Weights of a small GPT-style language model, trained from scratch on English Wikipedia: LayerNorm before each block.
Each number is 128 + 32 x the weight over the matrix's rms, rounded and kept within 0 to 255. Layers, rows and columns count from 0. Numbers have three digits each.

# down: layer 6 MLP down (transposed), 1280x320, rms 0.0526, rows 460-479, columns 256-319
# up: layer 6 MLP up, 1280x320, rms 0.0635, rows 461-480, columns 256-319
down460:119116124093180121136092156182121074116073132142094130190094104108175174139105126139159100148131167155155139126146139138084102103140136127119121083102101119113150139128142167101140148146131099
up461:146166106131117094091122166173081148106151156111172094133203132135153148133105174119091113151150131144109044200119121157120137129100116105140166168195092180109201087125103147144149060128143174
down461:172088101129105055141159145086148163160042097117104119069094110147096117109185096118136123154157080135103082139130123054127105177176114154138120147107138112138120158134161140148105176163128071
up462:134113225161156146146139092087104160167107075126110100094158124095096152094112121120133098136106165150108152129047164112132118133144143108137106131132119121136159149153141112065148180165133128
down462:141193138150091202128130085173096148114045115158090114100132105154178139119143112133161129102156128128110094095105108094078160138152100068161107051184135155151101086130125090095112151177128150
up463:150141154130158102159102109147110084124157168103097122142134132133154114098110138116075164101130121095092153197087090079138133149157187176086166173131092106130077138110132176106108196156145151
down463:109147135115149157149106112113161151109089155151140153060122137180128158141096168094130104109087166134111144174115167162138077149131075186147105109157204190167174128115112093117117093107106168
up464:089137161144117160132092134148141090178139178134107140134093129097058147149121134086139119121087071146057102132130149150170108106158177124160156164097183135147090095152128101207109138166120142
down464:182132093159152158131138067093124145089053136106090101120154197168159105104136095124134167169129123116125153159127188109174124102111118136142117165133136086106163162108109125150174154061129130
up465:167122177099087126130166111148143160125135108106067116096165086090180109095089124136094107141147117115138046129137130071133144096153156142084134192081100134151118150182104150068141152150122116
down465:074093096144133155119060147144147076094045204139133093124113078192146125148150138160161136109145111156102115132118149133104134158145100173139168100093121131122105133131127128115094119145131132
up466:151119133117111121041125083179061097132118145111078145125152129154141083024062126105133117161098156185110162156166060100103148123146111125117153149200114158181173147115104144130173137090100098
down466:182101096169160155092124133079125164144096097172167180140156194090129166137088160133155137139135157133091155177119185115122149078139109121138104172116121142104114142162077115086070191126116099
up467:081195142141068145118124117152113087128163181152163083089124126082123139154166127121110138161087176101124149170127122087143163075172180116120136096151125140167190090085113130147045142162151098
down467:100116175151168119090106139138110127116114134065130147148106072100091159129165123140133058137120142119156154086136154180133109091156065098103121127097164113183126119083114086150098111060114128
up468:114114129096123121152163108100182089175140108100112169075143054084126060050082077119134149111142101140144123109117103162142079144163097090156174145095148134166144134153153126107101094181133168
down468:085118145082126119087221118055120205061167111101162132169150195106090160080106172195185187166133150102082156113113216138162072161112114105189127129183160147205106146114107129144125127178139141
up469:156101076118146154064130108099105113071118166134129115115100114132119119159137126161075154124086122110166099125120082124113113068153162130106129103137139162108213160110125100120156073135152151
down469:135145137152148088160144150127155118123000148136157157136125143142105123113122124132165144144110191169195139204087158021106117125085138126104086123096170127118125123084074150148056060117104169
up470:150067147133127176207104098196133117055083157131113098142134127135114096110168145133157164104127119072113139096109083077113100100092123206105168138121138131176162127146092185131162148168131065
down470:179173194087164151076162049132113068140054105083137110085121099111207154133124132155167142201176109173110103156119072131136079035177145135115180100175118143119161142146142103114129081096154112
up471:145125128044116106106172100180156104085128093175112087169144150188093094105145148121132173153204111067114118147098127097163108146112137180137127091102152104133201033127146199157105125172181149
down471:115115115130148113201161128143122139174090129142128127116085128123096115155151084144118138150133118100120154113148137144171198232131109037104048128094077067039164108123115105093097163162143122
up472:098135090133133129067116144087141118142114160115091113138155111115142094174117102142135132171154129127139166058140082152119077156170170158131086140089142154156127088080139136168131195174102052
down472:103146149110104131100153087182171085158097136146101156051140129121089128097139164147145078150120109098099145151154098103144113118117142069116158194163157075170119138125151134157095077160154161
up473:140153174114102169106162154093108096084126100104124113116131119144137111118175121155161089166072100089109152123113118123123119120145169137139112134202129146126137113135145112153084182136202132
down473:112076148133149137114124138145080120141161086150123130118113147068132167145133141150121137173136156093153134086116084106157132154119090103116106116165133168122112084126110147072190088175101123
up474:115152110133146199123164086117099107102159083163164188109160137144122092102117154135083054138179144143140101208100118121202128152150099157089137127095118156132144071151178176127141114126120148
down474:091201100130160117152105160171078086153000078118141127124161133121138128100167121139136118123126185154190107102142119123053090077090109174067175158142135112139163159156066173139132086119152154
up475:107083083118109111153117122126112133155132109146105101066124161096130118151159098151099132164147145107179117098082111145129062097127122136143105157171154159150105046149121127091135139115127122
down475:119116121081106135081100125071160091122124184080140143156102132122120125133121129069159185091158092116129137123141203094113108159155105160130108112136109101103151150096139103167110080157136126
up476:069148137046136129144121175151115099140154131152140161152140117109105142077122097142124121134077132133130135156094107133083157124119105132106143124142096082132166159155095148146106145122141121
down476:121142110181083125135107109102168142056095116100164103091135140178139128145122126196173129071114150055132140123146118133128099146155118164121150157115125101046140185140120131163132169146100139
up477:123048169102076175069151095161149092199133139129075158073120103200144115139147152098125105147153107042142113175077137133142145145142145182126163188136132133087136096150103208151070160190146154
down477:178113116107115101130179103143144132153142121076137120145172088100069136115057171131079163123069117120162093160157171154130138179117136135094126135138160143183105120144188133113099128157131104
up478:121079111133086066109121138106149117108122110130107151171203161126064086147130061055090139135138181071160108158160132067128105125132134159147124118152192147094179142152122114136090107187130145
down478:185173145197121168126115131103093158115077123099143144133092160112117142082098156194114134080125118140077117118064108093079128182113077089184145120102133103167153180118159118130148159111136135
up479:050146161082115115104121136195085132177174195137137130077101107126143111127147127158128117112116072137176120149133159067154143049162100134176129124202133105134154118163071161117119100134092084
down479:094155097091179110090097107231150108190170153107160078164140118104143124157135125083084140106132096134101085141118148155148075120137104059130163174089080163179130132153103136152161079062104125
up480:083105167094149124096128135127167141115122091131139084131187128139136112095137147132116107120112083112102067179147097125146083110184096124129085171163146118123126120108115134104122170159099125